From a checkpoint of a small transformer trained on Wikipedia: width 384, no biases in attention or MLP.
Each number is 128 + 32 x the weight over its row's rms, rounded and kept within 0 to 255. Layers, rows and columns count from 0. Numbers have three digits each. The size before them is the row's rms in percent of the matrix's.

# down: layer 5 MLP down (transposed), 1536x384, rms 0.044, rows 237-268, columns 96-191
# up: layer 5 MLP up, 1536x384, rms 0.0566, rows 238-269, columns 96-191
down237 069:120173102159110101164128147133084175075157076126157121057038142119161169149128143162081131182152155120124086146132136192145158148076125138170129180153077150119083145165102071166131128088125147196119164141099114068142090130164139126134141109093123100120127148085126167103198174164107074149
up238 084:116111143155116199140101116110128130149104173147163139130104106121087135139092131136135130177112151216194064149138178127057064159072139102126160126140157098144117195166110203132106160163102119126115112144107144165128159131079139113107119085142172141057155096078106167135143091084129102101
down238 080:131155097096139065129152143121133112135156085120113136118121159131148127129127135109137123081180124029066158137096075134172175138180107136115085127125109159118129079121166074147188099117131163143155129122147119090110085146161145152148154191103128127176067144117114095149106151146094134169
up239 126:146103168157176114113164173127071112150092163107156126133125163117104107140159163132136088157063186139087148147155133115118060114184106103153119176086111162101072139118132100151121184119132124091074125142155151108138109142077045114080119125155136128176060077179066155199105076127082099120
down239 140:114126111106080169100085089098167148090174091152126091170144085102142160172126143167141129111198147106177121135127110123152163110112120166069128088173137108157139124097138182111129069162097156171187191069092127152077159101156191140184131148087130154054126205072181088075113167155105177124
up240 110:160111151118128130158070109201182077146140149167150101131117179138071112144125156174093107112164154120132042189148216135166078109125108169091106138126113129176122122131104135139180113031142091110113173143067147187104209104119152084098152124160063113129141077055117097134193139098106158136
down240 113:113161125132134140108149083056113148137111064086099183128132078116127156135118150085182132120122134142141206138178090078100139131108114070130137106095140137113111124108193115080157172187119161126175138117185126078172107135150078182131110169088152150073125160196112150147092087122109112152
up241 108:150179122096161090100090113128127163097182130073163142149171103159047091158145079123181188153087120211201151130145146161139156125172077105117130160192101099099104120126132129115130188211104153166150108080133177143098112131120158102107037118130116088124154123107100144182102142191053136130
down241 129:118067110152088158142160121132122083170114127145079117132102127135163134103104189162076115111126158105068138155093096100135079135094171173121098105088171173151101141157132158130160099039144109112098146196089081148152119169138108127153195117114135141141113143078160092127152125093195133109
up242 108:115145155177097199130160117108118150136141142128085114123084145134085134105151125147176177154122097098119120079084154138167130074153151128186135150139142161107145103121131102080191143145169141153129093120169127171124159080158116119127194064139156128109098171088151112160157104125066107113
down242 106:148105128105134118114116131125144134130130123104152109138187102147122119160100103093097058109083160146108124151157041121108144146109090155136115087106103124188084085127107165200097081110108110087141138103097143084143119132133140155050099150091030162109195080181102173081092164146174155158
up243 083:170122156118157064159136131137113171178175067094098158151118083107151121098120088138102133091133125066064126115111127090102126121126081141073147125151073084081142087181104129144099177085125120131108148127122153118066125168164165103087138153147109150108147121100136148162126104121159057180
down243 079:065139090130110189103102097152146099063109162153101106145137152113141132161085143133151129149152149178177157173120143188124133119110172123171111146121157201177117193091134130106137093167134128120136107120173126127179107126099091132179089121090170066162100100138131107107128169152102182113
up244 123:132158103166130106106149100140120193082133133123145099068088181153142117115147153164083165141108110129090068133107133135136147108122128161211145084108056100142083145139108103154177105093161133138199126119105150156065123132127091121062141116092135134112118162093145087096088101160113130146
down244 119:154102138103161094150104145168118076135149110138123112210154125098115098153073096085180084126134153131135215056158163120078091127157130119063102128167197172139156114104155148144154111128086143126079159157142122121176110114123165160087136116140089141151140107133079111173181149096119120154
up245 119:203114150173129153056081082138133145131091129124147117115099103124121133158101096098132143097109084158076159153099127092146072095160048102115158109140117051123149108146146146153139147127109115131104094172062161140121110197126105099201117132157107141135111150117111162163150137126113053111
down245 121:115116080098115047126138164147101072127167114121122086134135105146152118179100142130194126126190145134186093169145219158158230099076144182147112127105167143112188160150141189114168117127122105134179061103192093124120107106115128150126139136187093127164146126143167123149052117153128155166
up246 096:080121200216132111175120112170132166098108178196137109127184085123142091102163174142131111133058201148125150105131134121124149109176143139100174115136127110159084173089086136127167114153137114115094117096139140130119099137190112150151139086129121137107154041139137104165099149105150078131
down246 091:172139046058074158089120155116100130154129098080123142112040154104112176158081074133154127127160077132127108155104153154129153140097100101159092123142119142112134114165145175128156166097125136141185146151075129122107172100059147093098097161087143105131138157096109166117127114127084160111
up247 106:076132195176097123093108148086122105120095184124182171126145137101143136148110103107094136112116176139136075135141141110116157122161109100134159214112066180130160150108085100139144144105159108148079122180107095131109134192174062159103162121049089081171129107147199132100173074162082154116
down247 110:148125131106112181101135105155114202155132049112094117109154116137111096100176133144160121153192118110146176108123087159123128092124173148109076090169184104097082114145158138116099099171122164109181139099090134144125119086077173078135115146203113191123091163095103116154103150138178145166
up248 093:127154093116112123086114149092117095161135159108127188155055106157171118087112110133094074132161059148111175117153200104040144122039144154158104103151200104144138099109094096103100137119123141166061123108174114151101119132183133154159106098153110194086204069079118140139129119117119059165
down248 083:121096129117131128122149100187185129099113105162151119112228135121093097146165125128148166134095151100109128171093072152238131116190138131119122158100056164115125100139149177139144116127141099069200112151110155109166203079105147124106143162099132086125059164160113104089123178121124166106
up249 096:159177143136170114126176101126111126094095081136114128114104125122147122145077117202154135138117134181120067078094160154179165128177074109134094125119109171072145142174063153102133143152142138072136136150147187088109117159105143168173171100175120155137146076102150109079139062094111123122
down249 086:141105099119107137174090138135141122168167178173080130115106147122098150115153152098088117103179122103124139178114085094118124157097184108100174126146133091205076125090178110148094127109144085184108111098089143151131143116098060128092079171082200144138105130110129168182102157141123119116
up250 101:173177144072181104113095112153115153107102053121140124082073109108080093101140088153146096113064068093167089070124124114157109117118095114146149153143069110086113139064176189228114141122110155151148140186174210110127114116133134152138130178127150116150131131071160168163095089122126100078
down250 098:062144107168077150148165146098116150187153158133110145174160167134167152193133131190092120114125134195086167171126171113123123117132168132117094148114162143186079137169080078076158084142158117149113121060097066092162133134113065102136104101156144168158156130146102087095167150128133115164
up251 091:184113137119114144106126131121107148044141131116023122125105117097121090063094148164127088062101190101132119102101111115174172140225156108142150151124111165140144177109139136186105134090105111162164151112162155065145101109139148199084138095090186120119160092151100159132084135123161170116
down251 079:106139120138148120142115124154112109184107115145186131149142179128126153176137111114138130153108109156097097131163181153088084113068132120169132142124133134083127098122140157082151168186151137116086101145097137212063154163119071060131150175113104099131101151096184067116148118112104121147
up252 115:195121165159133145093145112138147115133119112103147145156146131098091098127129132169120099176104112165127131125179148126101154128122107101088144134091150081116094101193108158191147100024134104083106123150129127174192127142150135100144150193112105172094159095079129128136121155132183163114
down252 116:122096091154090108117108130104096118158184126124147108111175080154154178123153094158109144102144088097142121120093130155099148103177108125165083154156165132118186182119182111058108213180119126181148112091131160119139100126053096126090147058162149098115042136123155123067130095135083126111
up253 097:100109169079154063158102157136113155165169133120086115151047087105147197127113122185117106134104121157083146103155113073118109134124091095084126144147127114139138114070095125153080123076142106102094093128157134071135139193096148119095183103115100200136163096097083140196161146130108130134
down253 088:177167073170122143104140110138170078088119130145155115099241168142133091161143121086155147062144116103145122168116133161127180175142145109162108110061060158111063124189148102081179068187128152138129190122116152126127081070140093159149073137158154118118130125183171123080139112112161092116
up254 085:086128090117175146083101181152142104143135121101153148147129139119085153110092114173151156139081101125205151105140123063087121130115085087157105124134145121080134145141129156125042156097169142153110158135178157090139111126127128129123166148091068142100141121187111112125136121054167147187
down254 074:130129154089100115140143093098113183094101136135099120112158144123157084168137151097135118106178145149073104147060139176129181124134154184135171163107109146146107103113123091117214113170120149092144091142070107141148161117126148155150126125158198134146148134061132126129102124188108091069
up255 108:123172110111132110201123146195068168116117067152170089134102118104145120117130121197053187109152169157086095082121113084089169081119130105133160111118136143147141081150114098125166112107140137190175095130103137137110069133092091110083153097101196149076163152111170083160131067100085117125
down255 099:116148121162098106065137129067133110139080193088126155188165193093126096116137129100115079160132138075125093191162114137155137114122145147100146164087084148143101138077137116093092102113120087042106138117145082073147146112115168095131109134163101150157086082111126151122110126157136160167
up256 109:150139142126106081109137135140129138143126130084170069116115154085079079120167121144115075183109146133090102164160147066101133116145114147096163148105218164166161140151138158179107146073116128109088165146104114087066128114087116147136101117100116118128152118072140094042151146107111158187
down256 118:109069158116124174127077143120063157168095123166094154140132081124182122150097105120172168101133125115179163097124096187116117114138125107170116114161059071089147093155137104108174119170108124118149054142141115130173129135156150113153163124190124181091094131198121143191177128145170144100
up257 122:157080075087118139127083138152150103158170136102111115184154119124070137178160152120137129142165143149117132109103158124136131078073125142055171126127150093142157106108104128173132144093163145071137083162146155075140113159112148127145122051098104124131149143112182134142128155152121088163
down257 125:072166182143074066129160121129157125088121099147136091115144123083149138106098128108133118143092128145151116162124069117087171118199087114202098083102127167148166058191152150106143125094116126193110161104061101137134169107141138142164123188124160137037124148094133124119130096115103131094
up258 097:150128121104128128135118151144105121116136152163198115170078188164169079072107163165072187142177116159162078177121136097117105133199036125138181096121105166130074112152081079036148183118097125106090102085133130140170140155096142148112129109171158174145160123068094182144130127135167121124
down258 091:073148161150156106139179081109134116156113115092080114096127135120116125149118100106149084108076139091118136108121138145160184118070155120073071151112153069121152150108206143098105101180151126137185157122146089158137090086172131093163129131148153107083085125134143100089099101085066154117
up259 065:167100175176108149200165143125108174090126147119126144109150109091127139139160111096191153076097197165039127137159097154128093096110080095066125166152119137196151166128079156227126103110166159091140172105105135157156094134126151170141136134152139159202176128118092165155097140197069078141
down259 056:087133092089131126067089104161146122155159091110142148143100130162161120107073145155071095145142051117204167104093162130133162155164159176205134087091162133065141079145160131020132206139107131137121117139108131109103190099124150119127149123083089091054103127111152081139169127061177160127
up260 080:122167091099140123133096128126090101111124166135085155165117121139087121102164093122101189159165068146143113117112188069153075160132140172132128145059095156079145084118097113089136141132173159154098182045148126096048150137137130139118122140136125116099093178158159123158100120122123072103
down260 073:133107130167134123123154116085171142120147105119195079104128146089162108113094137115141074082087172119107144158184095176116204117114104075123117114182151106149133154169155172128125133124074090100136065174112126159191155132134119137128123096140133168167153119092113147056133129111131146133
up261 102:189162145129100073134107151127142130142185074083137146170177161150141123145128122160085132112095162135178129103121142136112154137128099120125159135140101120166102146133061110136134176096101125098151130058098187165163069168127139095134130127097152161112177123121134206146140099109136112119
down261 091:101085142117151172084139098107145152118083132158141135096125105111115097137125147083159141163117067154087127169131085119140118105102132114113063165071104167094107138119233127127173092125121129146059158152063068091104154109110148180143092180180117097144050106080086086127095176101109136111
up262 114:103085120126127109050054072101117104168094141130160184141173085128096145100154139185123180194142138107108143145174172152224169133188063132144071124110097162111094107128164113143143149173122110070165185167119173089117193107131152057100035109148143091128129130056123112112136105066119154075
down262 117:136153165150121112167165138111131109148167132127111086121129190129125123170075101151149098089132093172157119114073106101085121158091137128127152106157115096145149165132123178136092088065148126166103070043147062171104087156135079151128207167137096157144154134157174125100089139153168121082
up263 104:112146166186110112124126145099165138136095108121114094123133126111066153150082092108126141110091079155108145118101130124158189133127174138170094145181126122189134095091176113041135192132118132179163128105107120066130179128136136139179142116086131134066191167096120153161088071102116044112
down263 096:144123109046134132133138083129098096154190159149065157133113154126161126065138177154150111151178158112186153120117105118093096134125067139056173124089160169104121140156096154196102106116175133098133085165124161183120142139159074155094136145114102112153126106162120111091163149160147118177
up264 122:130103108082160108081174186143092135140104109129157113140112130123089150093105137072126169085121093143136145113161132091098121121116143096120123104131150118163123202116129112071165169168127131145136099101132154113088086080045078096165074109167133106168102111144188119095101111102034180151
down264 123:146157194117134128090107080078099151108133109105132144122154108137132137111140137133124123177067100105156148115112200141171110159203112088131056127121120110169100121110137178057115139121096099175153106142189115170164137142186112104114083126090121105118171171217160127171156200188170089137
up265 112:167147119212151152101142151114173110075056134131120118156142081139070118134136122105131128091129068148135160138142140110109102133076136137112091173104168084157109101120137131147191127115135166167124119149135141107076090106171140092122164112160119089116114122082157168078163171132097136219
down265 110:162096115063126191133131104152113176131184137145149121140159135128125136116168084157104129194109215145150189162129114099110116114159080102145113089147117116137089087178120162139082087141097135135168246153087113130174139118087105140129100122100126166118087141143089088158186117170136101100
up266 111:134147130188126117129144188139108157195141143097094136142078120112109101142125095168144123086085176172034087174099143116092090161104119139111156095095113120144094091071128138116118110151118062088043142080133121153137167140134167136114133119092122119088201084104130173160134100115062102098
down266 103:142082146064150169155150042162135145102135099151205105074176130140112178177147108139129149106119086091146086127110099132159152105131094136161138161127160101114082094180130101107141151129125165172140173161166115089130110083148128068118120107136180157146087140093177093130142167126146172182
up267 088:181131151142140166135143111065151120100119126066093136086129124158126082132129111145102150062094142166110122120145099139115129075076174110086107112134138121145103086132078157153102161078135156101109165110129182089150166127139086121155125144150176184072076080155153125144122148138170149121
down267 081:101134115137127118101118137190140158149156142169115122239111157137099175139118157110189095185131148119174165102119158133143148151149092104180133143146103151116148124140190102135132105146127129139144069136162085134119091121120170119108137097092066065187192174087096125100141094166060083138
up268 084:073115189112145118100120154120171160078099169116060113131139148148164148117088159090129140221105157104130143065119085127089115111098194149110115109155139139108081101147109202180140095058209121155162156149129111150160111065118111143170148072168188119114122182150125159143116114085121151114
down268 077:157163087125082127114138090138090152192151092133190101120111115127119145179124112176160098064155104167117089164104155112191150131143076124146142128075136125141173148103128068060133146192082178118117090117115159092080177176135147148105135150096075175181121091095123094109116098167119112152
up269 073:105066115080159133119112157150163098102131088130079155101165114132090149083125172104150086073109129126104077078118171083119146118138075133086161131145123141093127081123074099147113117065208105144146171115167183142099148090114152116138111140192174097133136114130143141115120131077177116146